Weights of a small GPT-style language model, trained from scratch on English Wikipedia: 8 layers, 149M tokens.
Each number is 500 + 50 x the weight over its row's rms, rounded and kept within 0 to 999. Layers, rows and columns count from 0. Numbers have three digits each. The size before them is the row's rms in percent of the matrix's.

# layer 2 MLP up, 768x192, rms 0.0694, rows 0-144, columns 96-191
091:553480484452523565439426528465485400470563639530558617493549484562489501408605429545560584511508450530564620482485443487562453522480501539517457541550498419475505496484433575410524516444443529498563494503504535414478510519531573492533550515415514467560411451517564453490574582480534514407
065:586496594426410517460488503415514474559500462533511531447445443439551489488469424574479507480526521424492527532526589425513495520527568419614537498461552454477593462502492448544502512550532429537406515546563465578503442571509384499467465499430502450606460554536457441468555465515546475561
106:554451490449459523419532543495500451513567471468527491503567495537542530566522516506481431474593446543462460473507470491539520423542523429526453463463505519542471446575434496416529419524515450472432507513519499458460408394539577498531504529356466450580436483522469486462511538526569482498
106:504491516475532476576506529465547585465540475464508544589454561510445523471629483405531492470476502457401521592506446473528528525400452478520438524495568541560391506447500463482490623490550470496522515480523526509421527475546541501425547514538428577482524391531395507574586512525436437494
151:484463520534454576455503476508480492452483469450456486442474544447540568563525487443445556430528435472389488495490438491520526569561444548556457418406479438452402494522573579515579520552542540572641506518483500563519519482493428440489516675497506478500482517440530527414391519504534448526
108:433507541453479525570475492582457543496426542547577532650455464484444560501578469465422536500529518487442458536547410471471477443511504544437538546489592516552553411515459522500569542580449491476525530456455481564504464559554426542577541532492513460555531469464528478442571427539473573452
109:503445527596451474519470483507547495520561533475501521472405518523524527544526509558400562400445554573500562501521495486519502489538514512410545519479541518421608544458456444477588445519492545439461605469501542564548550439539426547473476511488495476533424473559546519353567391419567585569
102:467456507538436511464512507496582660531499547540468471574485504434480485502505461512521491495447500478496564463548489480451547492404510465516565510424507517558559486453556468510535440544412447537414568554513487582465553513602544515562611499473513553462497538558478375524497433519506553499
103:466517432429534488485545451601490433502425499493564531472546476506483503451549459507474395471508421483522446548565535594533446468426447551468608499524541504461493477459526467500505516585519511523414509409522480552459528536514523500512623565488550515574498470560503459503424522460551467462
077:532520499572524429539529525461479495477502542518483521529479556454517451524466539565367441509494502497534542438579441622527495414617553520498455491587573537435593475512468427515460436537557491544465560540532470478493410466502591534429517540523553502525401574432447431476444513501438428456
104:498479493475432486534602382509585507509478506488545517530555556445543495418557540536416535479497510474632410545474491452600361533533553486499492472486456542483480479572533411465492507526507464562515589547541502518468542497484528568552482487492616464443513484480513602505476428512536547460
110:461444423506521505494487462524499579533464543513511553539459478401478432486483484412504510391594525486501502537404530527406551558519477518561472522562567489505516403560543565398518464531434473521500459507582530469478450516577531531515535500439497454557512565466520474586534453535433520439
103:516438488542518531497498368563518523430554445456437462386518536508551563613623486443450507516460477524488477513519560535468566516546447526515384578509508509455528556401483538534387492476542556521459551428458529510532565543487500470415453568556559502469516475496493559554454482398456542531
114:504467573516456508542581439610469429523538543497531425565384502524624491491515614529509467440540438449454546537569479547517521495522382571562476519443595529473508493486421464449518456456427598458566580525485486521502543534483389445456514518492519461504496488534379560536410495503454535548
079:498566489499441475445495464500456626508451461425439550441508613492544548560567485590577563405400470434490567469535520493466482463508590477505384425510437467400490540389572555514443489484467558471519531525514475492480447467462551418491402580474449462418459571500506424493531539486511490519
085:439506511464391513479509538431492490512470519447481484478492474538439564551513575618495519559476468532454569503421455417501534530598375531584518456409464436473502442499558533526497513471487457487511509503499481510590484513482543531549524521467578529424429493574589568505506500535567493440
106:532536483498508511445431461431529493522558464531499501461487540410469518467552452457535493513468528569476501398559523536600457403429488500423476479572540559468565433544467494451509424537523489477516366482389506461524424534567509542555480527530524514363444526566531543498441467536544486506
097:529529443499485559629579496593506440577385516530555481554437508403522592537422462539519446557593421546464506483501471555505514442607396473554464504506518453476534486565498492517441439426419471465513488512516562477474607550457489548453460481493475570519446519488490466528425541496440485574
092:517436449577495512438481399461599538518445565440500472522500513465530429468499542524512523520536507518532463444397652520504546358523515512533462550489498549562463569605452560497487493462459399446411490519432498463566555553473366527537436507438479570502506439557535448499530404493494554499
107:573498422528514455469509588557548584580540458610477565475457435473522572468538489450466553425543498532468491466410510529490466520580473441535518495533556500499566453491409498569450450432565625449426460530559528513473515473524560529479428441500518547480530526455495468520571532454464480414
114:527525484508561497474565503508582452513520527538466485492497469452390447483609540509523545446484484472479523525453527407492471497539453423461517488461525488514462555492427451508477538499521528512400493486537564506461405476454470460425399509449508523501592487630513533491470430448434481575
081:513645524543423469444534526438527470478468523513532461427593435567481577554531506501508470420528500552523491515426483538454548506587442531526492469484436497456553590518479540470526523493571547477546489440402506505505418472550505578545542469449589534481471475501557474550531524556587404429
094:527515427458545448476427533428473508548551474537519498459451492529481484530582487521458471393412432471499540507577467525489493466508478486469507608532456450470502577544533464544603599459502504461558611507505457414566451559413587461498425500440513486546477442540490427440481542426594470489
099:604459425649477447480474484492466496472541490520491462500488509535503439513411480439528506475474452479518596532466515552541532549530473489462554528483386508426550456492403479502612439525480482412447566480551513529418545462580458484506442435521478431533509401471545512480427508468484632534
098:510403451432509513516513514590550542481510485614546485517515442562520545506486383591459490514442443376567481498442524495557503576557463525470572524481529581396551424432459435603529443435437570472489461549486498386618483518517462413415417543517497492513497526550556487494539446535559568517
094:480514478496479383446518510477492497461549494609530467493554510411511505568531476427502542420484480499521553434612580543534470518549381452531572507523530484454451425485434607482495505469527507448553492537482564442473472467594557484477507437505535499497482494390568520504526516412535397466
105:565487469469528524513468549584588519477505418579564593527382482491379427502540530538619483630469442604533570606476485483452518473570436511460490528466525603506457491465465510529555563530438527442489458436408461446482476496616470513385454536450526493425474438495432463500603518522500525517
079:562486491564532499588480517491516545572498467536501463445539463546453465570423554557530507507665511556550629505341398518487549440532485530473481517408464455487511463564525502494431496479502495490450597507507435553531454537566486509524638496511497520460587391522501558470535511440497438546
088:455506470484425536589502527498451469572607464481549544555466526462492490548519408570488478448471442568565476491424565542517553490496459436549532500501511367497587500600529463567432543540426567520564445464537587476432562539539487514513518469481534463446583481556459472438538529540529569557
082:462508567507512471438489427482543491506568413533509430559420577385556531467492399515433547547454483497505502472596422535442445571572484592595508507582486429545512568541517549559558523494465575414584495610539523495493583598505441454557472528523516491555516450466432468551514549495553535501
125:403524522529480506420500435491521427490603495477501502404514506492531475498589549501516567455443480493524480486481430499499528547428538515497520450583516408511486548443541469534471602532468483632492536499543521469570489554555469602426498465543563516570462416504537490465535482525601544440
091:538548472541519516489487538508497550515464543489568501596390474515570486514549585507557500571569411508479503552464475524521559473497393451513542545426581464512493449574467415512514435507524444502649450492507536466489454382474503522539417597456553482565458554527508491527506554582516495509
101:586478618551561522559514505526464647484549548429504472392543575468415477529496448490545517478450470526522553456542477488429508566479522548546440521561395502407585519603486586576521549415364532468467584538543466485436488510475473414577588498373487533608527509466517555479580499472559447461
093:446512570550450586507474542451534449483530579506472455473459545525631470560489429487470453557414530510494469457416505533609405492513533501352524398453418526446522522475555507616495617537528576521601524395460467520463464445481474500489492504443409428479531549471537492382434547512609460475
091:538546412539417461555503581496549496444564508534585519449462484446528558484447499487566491548501507528522553496404574473488436521553563595533534591489497532474536439457457527470562505419416577479449479514557515474512497510409584513537518471505503567500586528517431521501578513475543615510
091:566545463382428489480515371511545459517514480513519464504335460426453561506400417379513492463437535563465538515461483435483516451523606484613485413542530562550461486538532407562620541540495452493427492486571496501538518494478557475502502526492538488578465562544567498533501487461439500442
093:521454521509519479603488569531516540534408592475473505521498524462572439483420532466544564498548401529521553418448500541515505542431490481566554455459516404506531545388548506595536539498432502458541550562559487536417462555527488496490515535456443429548572572549452431478565472461492582382
095:536564474468472578457510427564534457514544538469488472371418533413455525432596510504480461616487449475537505430504505486462448523513496442481536537504572533477429421549347419494417536508527456573404404414515577451539499411476620600487436481489494527486435530603494560521513512483531461549
086:538500501521534438455489406494510479575514463526471477504445615429419506446488574444569499443497511501509483486537436460481540501545478534560494461570518515476499537477533516544544532506501470508555507537498540563450561548490451479527554451505357549538400504518433521600389525402472505505
091:585413425502519460567592488554450552423535509509540561414506525536514569535529373565477621607584476485493479492503496493451483480558525477379468514568556426480528477622538565502469497398500421477466498465505423408542486552472486458413526507452570556488549412541507457508510465423538448424
110:403450495504472499439412494423500554537513552523539597520501498555417480476446522511435495471463508496629549462512543467530545483490538456615550466525526484442536582500539489505509531464519621479546564491597517502489513533616415540582538471479459500499495458408521586545504472503451550481
079:533450563483480512482522490520494538491578315520492487432478484475471491468550518421541535547495510499533468452479601611563493475474412480509480565480464557426558451555504407520445476517440538493564415545493552546533482439509465479492495432471477604578485591487428443489427506548510567461
094:400562501532478478528544450482555525430608468479526540512478549463481519617539521411443491482486493541474505446409530455487506490529511413533480450464518528449515514547443481457493574488521456565507481560604536513470547514515519498457585539480601564546481533528475526460586386469530531547
108:467476542567535506582532386590506485496575424486528475506419452500560456408608490562514430538525499484539517528448500533584411631524496548597458565436459640492509457524441565418559509499502513555458559469501538587485528446536506594528486512528530519510570523567460492531499503549453546543
107:453529483605540554509502395424539486405563540563429561445508521520518460507501600497517512515516486421451542508465461456527524493496504473533450377490530497420369462424414527546547508471516530533513422449553485493454509374485565503461482529534464534556494402567438516507449564567481456566
092:618506459537540456635466503498484485527479474539518482570476533478422485526522480552406430517547569533491535424517496592430440577556658460492556501548509511492516504505475490537457402498525423500501567523467516559523528520577509472518413456460472467521438539519590487443505509496342467428
101:511542492501515417461528410462499517535386505552533475430497523547441471494529602548465536441484465494520545594514524477543599562538453427549450446506542456568505595553484599619505486523529584602480489610521476530523446544497544443543470539469582596462482468504608548460582544448478525534
098:545499422475475549527532498459567414511472424446458550596459463427406542471503457501546529444555586558486489482579476491432460512383517448603485513502455543416538460520400435519528518515412471566506529503577455454476531474520485504544433485491457525594498531559453518507529508480469435526
106:529510676558475536478562485521540569549445499572497521563582487435522366536578525608481396491593542512467516532435495536470441567508479559513586502466490508601471486496534543489553478551518632492447487482472461414475473493462492501479499555405449573551504469395499470433515494515591478425
091:561511533551432447430438543529634488472485544582500447482532470456488447509485586541623536475519527515481423480593521490450525525484493490577541438459551482570558495480437437553566519496506530518510505461636441536556460452444509482646540500470466612491428474474452539546460485422515523621
087:544526502516538504467488454574485462520486486474358491451488515487529403447512517515554486596510444499533483585581531403501496485481422561567575508515547442564535517463554574520499479626527425557476452518535431505513390453520494409529526515437493517588439503383483476462451503487473533411
113:423466557518453508500476479512564434476522585480614439486591524499458430453510512562462352483486474483533532473538495533462427526422484564550474494532501441453521551449529378494549526533545623506527494503523558504449573480422461503580502547456466463471558485523530541492450482440479432491
086:470496423565438518470451457436463546455549620521553533575554542572404484475511448521534506500548465484493442467482404462463458553429415406542504470503499432387454466475467533509596649492432461474545474467430475502438484453473505547479579540495469516501492476455496520527543560486534489399
101:512499464586628555525442543480530463516429566464528578501535520454510490499523390542457529434483526547430515521393527459512441481435535459511529599474527531520457435573498573427568361408528526511501509596515525486553458588529489491593532561482516508439521571547531447497573422505572544551
101:452503571466493480539523460515468492520489543522458459497478552452584504545506628535545417585498571514497420521521426519485467515436480445478373485407476426466440500453524566449435568431477408479517526501586526494503499469503527464544528476488456582467453459407439472465546430439536447517
093:550559449517571545382383544524471551527510512559479409536516520457441506474627544501549580486484437523470495499429580575615506462507496390530476554431509459496467479539446468487469421449522557562478444601506477455547482527483564505578526485412592512472486401535560552509524479502483496477
106:487524421450467400474534445502580577570552485374555549531501463531507521388553407550535469526531511397488483547542604558566484550520460503592446526533527466482473535524464514530466539529576505500519457437516529475553444517439489398472479513486486473493414426516467555515494429474590541506
118:540518469502486490504476449602551477538402454589507475519508461480515639478415472403422490468508442514358546509500476482441544495486516428500506519414495422484538516537455548529569513480459595551513475559485496471540457542520501536538471449567546473449455575562463479542620528419519492537
095:444524583418429539592550584420511527443464476502449530476530498614497534487595504479540493443528446581574472482484442451515428517518500582451536528509528449543458563521513524494497503440502535603447572497520580543510444464433478592463452555520483540509455460528472558410481451432531456472
105:487490385562466561497540470444483484693616460516561522543485435513437579592510522513536571484496460494449488449513476429506446556432472497499470477497634483521458459483478404530503505473535518509481502499468524467497535574529478451568545407544497466568487416576504559606492475433602491567
094:500470507531487450531552514541565626489502605562583415492414549551466541408517470499443496509528449573408511510434501523454567537573509603497494519475513446506483557427519560606420448481501494541430539482549523535542595523569552502525547492461481528554461390538522499489473465508480575498
104:599527529452457473456499415503467498545493549483475579425464440607375464563503593469485566532528508489486460537497450539480504557419484470543446492411521468509512466447500432449439502553468451478519493493459588402555569464522523593509518453534515510509444549593433559404442468505517514445
102:480507436478529503344502433528483502533556479445483515444511470548392469594578417513466447471585467502501437524447571553504528408563510508447467438500497531512499607510472488385457522454541480611461421520512497525547503520528493500542563478538478472455512510633516497504434549481640536522
086:526462552486535415509569501472457573523482494554485490418480509540550590440492484484630493502509461445484495533449566489394482540490492442608488533520605509518456576397508417488434491505462495506461483543472468437513616542532575474501488479444441529510443518492496567456527497521518595435
105:533501491517408446506595416514509519414525460480455580504555483580460570464539526519437507508499499499392566475548454416531559535527550528515484511477450427510557541437563484558551470491408483542602414482495505580542487458576417542500536551459468528494502513509536561475449479484581419523
098:525545529564455457597474428616551460493635459589539592487426591481465564564431501533481440534533420523481533486483523415535561550452551505514503451500421464458506485527561448572509496431485440546529519499517479573523482379497531501531443599492507523462471556513483486546552501444495530479
114:437529496387441450369539471494591552484518453531486553451611494520491511523556556472543496343494506499448475506480509472335470472441498452498537488471519380489465524466545515541433613505495521461515441428489503567480454513447461544539465448458553495451401489471489524567524419464516404523
114:554544507490498512410552453468447538530436506483442549481457547514536394539405593466508503484599552514431442497497499460498543524505504471522468472473526458444466474506506516584479505510520521457487495517447417557547593488532480506470481459442560448477473514529434578542492542458488501540
101:408497538476492504448557481486568483465512499478467419476483474505509496489552507552535520443603522478496642521489504562452478574417532440565466612547478537576515488554503623490484463448579451464508552455543448471494457577535522520484451497454521494521497511504472508521532549405487503454
108:580511412544565533439482549543481496520543529558520468407511468511572506519491586409474516567446578442559421520508634502501462570559581515501509503465491553425537454530527506473488388523595437505460484576441562448507425475543547513463458443485498444486466484540483550530462441465477476535
111:588462586557532386396392470478523569516517410496528559476554442391461541514476498534498526618467495427437548412534457541619464497556542509544491501486465440532458477396441416459494501557570527484535553503500506548574590513449574508528668489482533446554517471514574475480560485509512560464
102:529533581546515571531533465546499465479492533450510385470471466474474467468593502530480519496552550486516453539428541535507482572505433483460541491476563456506447427598514489537544498506459604518535444523429415557443487501466450471532528466493462576544600493610468496548488471453532416502
101:464540478445440431434511540465502563466482527531502535437505426580485460474454487467514575435515492573404532481504486454524517466419560506464465510473452457478415419334495596539460466471512464421462494464577488505527481553496551521558471473506538574479523491496536442498501517572479534482
088:531479389568392536531497536457440463538538487572544567508504463537503588517505423592499558499431455470503489516537579545506581562517558594483465604466556463406472373451544469528527515444527555488493516455494534461465434508518460456434431544563511519499505496579591558547497397465476587472
104:501459533550520448556445510447526545528564452601419532530396536475497475504602453339526464439449465512492459406500436527419532569458521556482535536492481491553523579421435472420556482507520476394470514459465503536422501495499504570469587409537499422560507437567490507470488502610581490527
103:458555513556456575436428463476529518630607478465507450539466499418398517488503400448509449446501485496522457561428474465527517489551552486459515507432569409572556593535531421547611537477514485422467501440471508561468476598492594468494507532578521518588450503510594484510551444531450491472
115:397486567483439527582502487528494520465532497496526463428494548400582452562557435506581540492545528524474475386551516537554483495618483444488419571528580527382445506503506562569444517585517459487475592470495559494455407470494548550588437405447389544518531391442477535574556505482501496468
084:583537497535513432468572368410532501531539471485489536442582498396504555546554532509488537500514444534554490495381424523497416530439450621512491518548495503455468480531521579545513538516441578504381518403488391425525502458477515404463446452491570548477551462431468555526456525501498516487
098:492502430434456540538601450561596531538469517451573487496474524486511387658484488441505427479479494501630494460517401493473498485489554508418556465478561471453492486480622546593480447503496393404475512485577487441453525490572496432555564519510522505496534546546515490489466532518550468559
094:478462546390534507537584493477509505464461458566465475538436441444475524544446523523506476453455552511464571563454480487508521498499512476555494480505523563477591484476555415582603434411505430475504461508657460495629536513469562594517546522567539476476422459435501480470476413464463497548
103:475475523476455475398547442501556474421564526517541518585504542525523517487565422537484497484434486526448526513441500483531493420475489602559488542506475484517493586554448541508476494517535558557514482467544450527498448555531512401473489533455615546553519427525520502532512604555638536562
094:508495458497484574522454392441500455547537483515517489556528583513469493457550504503541506484489467577514491524445394533481529563424445473385471511483566585543589602535547511513521522480390446484531508486536444503531536428465498507548464432561540509465521479501439542538392597471447527527
107:421496527441549417501481508499486560428579489478478538476405463481523483530475547497475513498431556521479514565459448482516438483441549456550467516607470491386518480507502567526441463560424525371499482462530424572417498393546454473577553503519361431479450490449450512507523395414505443461
096:538469505463525524537483544552544477408481433500495469431615618579424438501439513486535523458533502560467525593381472576483519533508580504530478507509529393433504540648521536502456556500500475497486447481457443531484476486572483493492541559496563461550439511464473499523511491461534553528
091:526418595500494528419584499471510520521482545563467485456469539509550470529552517606495498532478555543465509518547360506463511479555498554541468519525550470396486507565522533493543525568450433515475444471519517493421531421469526495449491464523473374609475526542464518615525515509498523498
093:558505532438461495482513589579453476524502569516485504483504459566530542480521514526518552507613516493513603501483506555534473544507393568497548514447557582459461457459445575479428524555596416521520467509442450488570423508516500436460551548412483483537468512491422512560555551446570507516
108:445569531525508418500568496618530494458449418560483570453479525526431615518507444557405540493482521559504485474503470498486570496554478531504473453569493462389506547459402577544498459479485542500449437545577593443547439485563459453487483475465563488481467492534513479413627580484459461416
103:508505516481466459433457532358533522538514519591443524484564425552434451509581573520542493483548570440545523509428396511445466492463513500433501568491444526452551435505527496505507550484519525434547535571531552519554603546540526523501511473455430492549492367454513415541506578420498556446
097:500458474522546535501536437459409508433467634593478512443509455449524462554449503570590533442511530567542371484530500524441620468553538499461519550519520480563501496484519601493535477506395488563454447464479386595568559533415450527506501556526464497566471553501576491524403515544472503474
094:516496557489554530543527549531452480488494512464433552355535508449440438563437560531523560547431475424514485557564435529495436426528479431463538424425498562457520452492428580478459465393517550467457592455514545508518439545518574514540557470466515505508503548492509386509482475498461489513
094:518533511527506452499513471561465525472446548476424435479609549479524484516459470551475535585481497477490466478491678478355464537494439542437480511484482559532494487460472582555590483556505491540448522630531443501500499502493493499480532489448527473453528517458467616550526444529535537515
099:569532511471484413538548486463449494373499518443527467437577502481504467502463499490447378537532550509460426556458480534516475539496574432502543508481485465390605433424566527467481575537528504509473510520564481493484511497502481574528531443425527479450497612479406446540438579460435434439
100:486506515507502467549583395570544430455510418410434539550554495472615546451489530458465464489514529507458517545504518475535489577519514456571510457507469548525454558430522532461510542603513585462470423481566528560490513564481526496523470480514460414421579479615419443456508497454516357552
076:515472493479516554547451467402532530559520556486463506500575502483522458442518420453469385466524461570455492445537389509442505594496474476461613551456544418582435527588504510404485429511561513483420497456553557421428554466548442534583510528473526510483509479439561526496487454452507536487
096:511584503477489535453511465445503499481504575476591526440543496472597499455547442511447453462555503434545485476607536441462427541575397527546544504437581453418529492459493535468502464531522470466537493447596540586492582478439477496473430502442504557513533627477481440377390499571615489499
083:546411385509494534521491450418559494501527467565616523401543514570477484453507509433507442517559441506482559424473645483511597556455440503478440498484503475532596500462527518500507442490481444477559497398523468566427443545416457455471476439546453511441524521479513511442464408524502438469
083:520450525514554576484496536522433466497499523476511561534487484452515537376521625538539480571507488481437506530466509536472474528490429613525554402534491556497515420527439571492534574443463515478500496511530492473582497563482500422452471486499456459535535470509484431443457505419574503574
108:512420479596410491455472468556533445522456498526484546465508553386499495485569430438436559465458466527441434552374495499573546506412559411504462458464483559581532442556497493528379518519490376479487433541482456554523421498542576499477553537539447535519426478477483461564576565479484459517
089:588532450496516402458514648525485592491403476494531537544529470457538442490510485540407533459604498523442546462454537519539440611488557468474430461487458430443447499488482556472487568519524573378450585478529463482496514463465590462474585556436552517514573519566524409488522456444557518552
101:525480489490521438472601523432542524562483475481523446564538504505580566391572466421553532440453514447502520501553573542508554571546552528482597490566589499476476538522486446520469490503518449510466543570615515461562506451446515425553479440579567484457558460461519589447453476508425470471
092:528504442548483452501567554582541528472391529482521555435485485345468547503495459466435608484580510548522459483515501425523457510519534459484540554459468483557564456595436606528497511501460477465530535461524528496552447442542502558461446585503526511505522501515544563494438547477467548470
103:527499449472526503468553535665419511576449412485495515435461547481479458556466534509498498428495495458424542467527500524469467551554436557491492613547513426494559434500394497452548416507373523457445484552611525538443534562417504495477451406492419605551490532406533446456493480521540456515
107:434524538557446513454447529483585434537453540498496594589530527522483486500420552398445530517397485525400581475467451608424453492434466562492536515447540485503468499416460456509494442533556453464445517504495581513439570526595546500576497535453438421462483519552519495584557583564456474515
106:503527424508485440484507450536529505475544437480513582396537531483532454514512554510521545475413536490482405504439492551610532474485557457581546484508552465568459484516487543508475470570471520490545474568533542557493509427511551456531414470603479622434522447466498481356492413483531456511
110:562512542491479498494552472570484549595514509572462581567452450417424496561445446438509568525502548536447445435503567393503482484478454478506484533533535427426581443562413508459450522520451558537461398477599424430444511521482536497502496529540547555494488573452422479504614442510439549501
109:553451475588511443532487488548552446510485470511519498512637518481474545463456490476474615453570535540399549451512354519502539441432546487502479509456496436478502487541564551520506535509500449502529492428527493478536523406514611540553594515503470512468443488550514480519500502528491469511
112:464557455570469452463567498497438448392607524420586494555507425547450468484535484471513431465520420492528477513561474500475468512432509611552497559550547483442491497539547463479569408504565487507545423527446376384496483511460517525518523498466566511476596585551425526467504418488632411312
102:496527554420505525462483464518488507474452489523394528469449423431506503499452484480590474527472461534504568510477521491526524512420536569525545445554492475527532499502509573505503491487498401457507536505487447416471490402568514496507478416393529502545439361526516449512501468453573513458
084:555431488476387500584525526396507546521457495491547502457543463525489480465360574431477563429634519476537512598512441529543465480538509414456496514530512500487542566541526425481471356471466501479482511491478507400547504572473499466547489521416407447528503575498507474443462434477401582507
100:502471495462415424465542487386524521417471406502429476382549567486434526549493559581533593480546496531516474528433516439464504481481590534529503473528532470545518492482530519475507479459564481570570447487467546612482496496458501538552560515496551452466369526437556453487461546433597501421
100:534401551483523432490532429467518461431491425484392462536454467465549474425492523485544468559472550493557503538483483463487487515546488424530492501566479515415459519506508504551487497479464397541504474526516472459528450568562547526497527436507430372534499530446464516520541452549460504459
120:505539489504466511611533517389607533511495549549461512534484480517407525424540470518445439548534421449529506544434461568540493532470556494510315543447512558524519574530448549499454513587449517441586504525437510479487462449500561470508503521565517552482450468530491508443485524502521541571
100:486591503416480453558491472531490438470464409455493442516434511474491576483605490493514491408467538453534414564567527570437484494502542399489505440535385519426447546417582502486559511459431485477527503494452470485461479518426504456481515414486508473572507464455512514578494429470594407576
114:505517447502473480540501441585490471576525518472516485499382447393489438511448497427569472538527484495543469506445436572487562496401420461537531526515527417507636413661591490519566538535446441492485484506444517504542534476656460529547479448632460474500483478471470560588520429420480446410
084:542484530498442460482409509467516595517466526611494442525493410478421527542565414464586423523394518547514499543367610545490521523552418485517536518471557389447521520482480536400556551467440453415544446511427503548490499544457505536506548564475488499531512431516491560463487461549492570566
096:468492589500480476446502510441585450510477550579597492442540528511613532513433498507514548428480431584520489469487578480482544480466484530548437503473433442558531456481594522389590371535537572525525471452533497484469504534575516497473471446586535459518508430545449515475455528486535470462
106:571568500518577444481520420493491455556512482492430491449484455461483542543478470453475555529569475504502449509541435482561543558506577448609595548581498494473615415506606544525556473499439549491482442611530550480450439476479443474534509482526533502402520588519481560558490447498500477459
089:504533481429485423473476473473537446574440510501497530453525515561520544497406537412467543512529508486466557431475497515435561462481505496524445516551519576563555521492501490531503533534434439586496376443489435466528513415495497520508601556502473443484583491538501467597511493542582538519
092:468557480428502528449484545464442560574539542564497513604535545371530490382540550523496443586484527471562494468582497569500491459472470442524458465470570605535519528522525506574544515625471479419487618443398489460563494517521469526508542528447542504490460492497457530418582495510434615428
070:494536412508542505546497450481396477549508537568498465359519561404528450503493428512454501465425486478538529505480591512484559551486562398502521447559530523472476537513569469539582536527482435481521462573424420501516516427515538411511529549433484417553584565398505449423469477425497537428
110:443499470434482452456477512484514496505539428496555404434444501587546544440504456554541503571525423595469459484477470454523523475503530476578394520433431559527538552456572507494551495444436535428558545478506557509443511514442515495478515493505458441407542535400582515493384409421531514593
087:557499577451557544434515450443567375432519493458469478526563479505523533525560528604485409448542562535319526529505402502550525501454478572463593526608542439539590611517472490533502585510483510430543505508556462537540615573548537462437459466482468529400544525484490525447441485479541522571
095:469530553495431517438411502471471499455516543539509415449545439589424381473572474556560491484520495446490501553469478576474572558471478443455547563580452478447484466452488587471496511512527452463462417520487515589460413451492414474463539408453466488515561562516532488500508450427536494493
118:383616449541518558507480589488503467575536478452543528618493522480514443454553504576515378492531515449498525484561585473409464472491477389522407451544483479516517653536484488423434550518498564417521534462488550495451543565571484463544568488507469542478515540469530536461484555496547510516
098:468518438499487535498604485418523498480518481615579493575500548479525554443498520511564500415471554348492532493449487552451567570498534496533512511498499493466495456446487547506575477493495547446499548517493554532479538528426383471466476554489425487516422596455506530536477506612435472520
092:482435480477544544562472410528497481625417504435528474511548495509460545537412547488548530479538480514455531552488460544454510563484562510425594465555557450408419493449514584472630614502544530485562523433433547511538381535478511619502494520541556523517495558488456478539512409516503462499
103:511545558599584487570490478548560434453527489545481482424462542465525534610531475580530469451447505503494541512514477540581451468557560464561511493508446610476586557543474422539568520386558563398450563482524551541507494603508516408535486471511602524499490541611430461449513502458513520527
092:422410429470491429527521457463463542504560433524481508463501581518506420512530515509535585463502451533581384439417641520469535401538517452493548539469445497526561549543466563439456469531563459509446590430510482460584434471507433481509455549410470504455456513567505517524478535504561519524
111:439462427582423433501499536519499494521483466623431490424431547570449402483479531465477529413527543497533473436420526439512458568512406562457501510508464508538419481522450492531551480490507479388484499503574563516470563521575512408484492556538584512566445494614640587591607550434517482475
089:444509489517474453564511539457511522475574503516455525493461566511503329508539476559525469468448461486633551497542470519503458463507601459506500506487426605439495497559420574406469534528520537475499485419506481431455425533501504593483545526463414355517576536445532525477499579472456461466
094:545530474493525451567447480538527478423557525443464544442505510483618374476532521415430499447519532475523475510538454436521528566473514505484432474487495491479618563491559530545583614532450441511453457455471382474528521486448507472514501555522473506466489506474522475405571484561442465454
103:494431435362420522456509475370517525460516478540484551414615508545536497433501481492466457554521492573408487471429486554513508465517424542554516501465564418571498585496458556561375527476575524522447426402499498516522567437498424473550517455552505500501538490512416506412508472462475546505
106:457464533534484486476467508489488491445473532473516584523549483383450536470417428519589492568498558436628561498513479577455535442538585467548460471445577460448443400467525462573426431491520508507433476514501535495546519490534570417488473552455478491437497496515411471509430392568511513480
101:481446586462495570490433489555556546465493486453533466446544498472459498592453484570465589469523543490492581535393474511484546584492480566546551514488508566479460448581511632549574528544537523547492514540468477509500469552471418537593464507559525558441467520504527483535517567433576600545
108:536467502473488518557467490521432503524527552492586494337482520462451484471517493486471420600518491479538536512547438557480529592486532437484399438434510604523428556484456487487545513491503577461596449528525467481450504458466449466546437441512523478445571467492538494502389498409491528493
103:457470499534399459505471396473547479506548453522407475461564519439533436482512430537462472422438497461492641508567475474503506577527498523565456595471531432516466520551499547443464523535497480541539605531453522450507511473467512483555561460468388427519445480499527486442549529495450467503
102:506553539551546565518528555460518467493494444531532529451471504436502400532427443571443572475607452498509511512475422484499585493391524500492515618414533524496538372443570582510572522440476505464455446525567442445539427446519495485486583521517384552562523500534509427577496497481505569430
081:512504571466437458465485537507541582622614495506509433486465577414616479499525438477549450506536540460469490487570496595428441552506509494526483453560523529450529477417571588540462566578505506414529558444505535483512571504531508488479478459536486496451556486455445497452530507560473465443
113:565508466501514472528514532528562456440520435581456560467435473529503490470473536552537466491478470518395481567472496509536501521490467567544593508480439531491459512557402491521584347479484604565503495526410512497472472431451412421530412457525548483463553555562574567476492555406485498462
082:518564449442545466515490421488503451507471484549566521471596457499496546489516508518499501430433396500453543517447471438499458531517441484588417553495558498531481452383499503537460517527493564493562514554455520489532495413429490571596562456540472449487487484522555438444505491535494527618
108:481490584521500470521493452372485606489462531537667476440544416586469526486579480467552495526494457560478543476584482349568576490465465507574437517528454533515475529559559493580556484487465490491530503545482523419608483535469418477515487511479548524403445537523502556490557463579575433459
109:553466495447455488490607545514509456560547410534580625456508472466505543543493499507511534497502482441471425648496572477435534496493462509475536461481466556484417469545510436595506499538509477488527500515464439532415466488536527451547439485553479497453589446521453547545450449446519455444
105:426479512452488510375495518478488393626571460523535431556537525505457442532427637555402422505497526547426528522458469520414503553492551486542445488446557568470503500506457537499488566528495477451496449524437494475605492514481548486570476489472544491466456479468454513552497541526492504513
106:558493525381487521496502551512499546498455437466469560438405525590422481484589508551519428517490556555432518500471498490430467469357514491493493461421547510459520397543567469431464544581465562474580469522500509449551488567482546531553512501491542528517466497593541418501449460551555437423
099:557457545506562501432500451551599527494456538482505485441499420523377492493508449598485505462473437438485511567504459451445470443448510521462489555495567514473419383473389539523509467492422505562462497485582504357526467423466533525524548615548559557608511492486582538452502557526523494512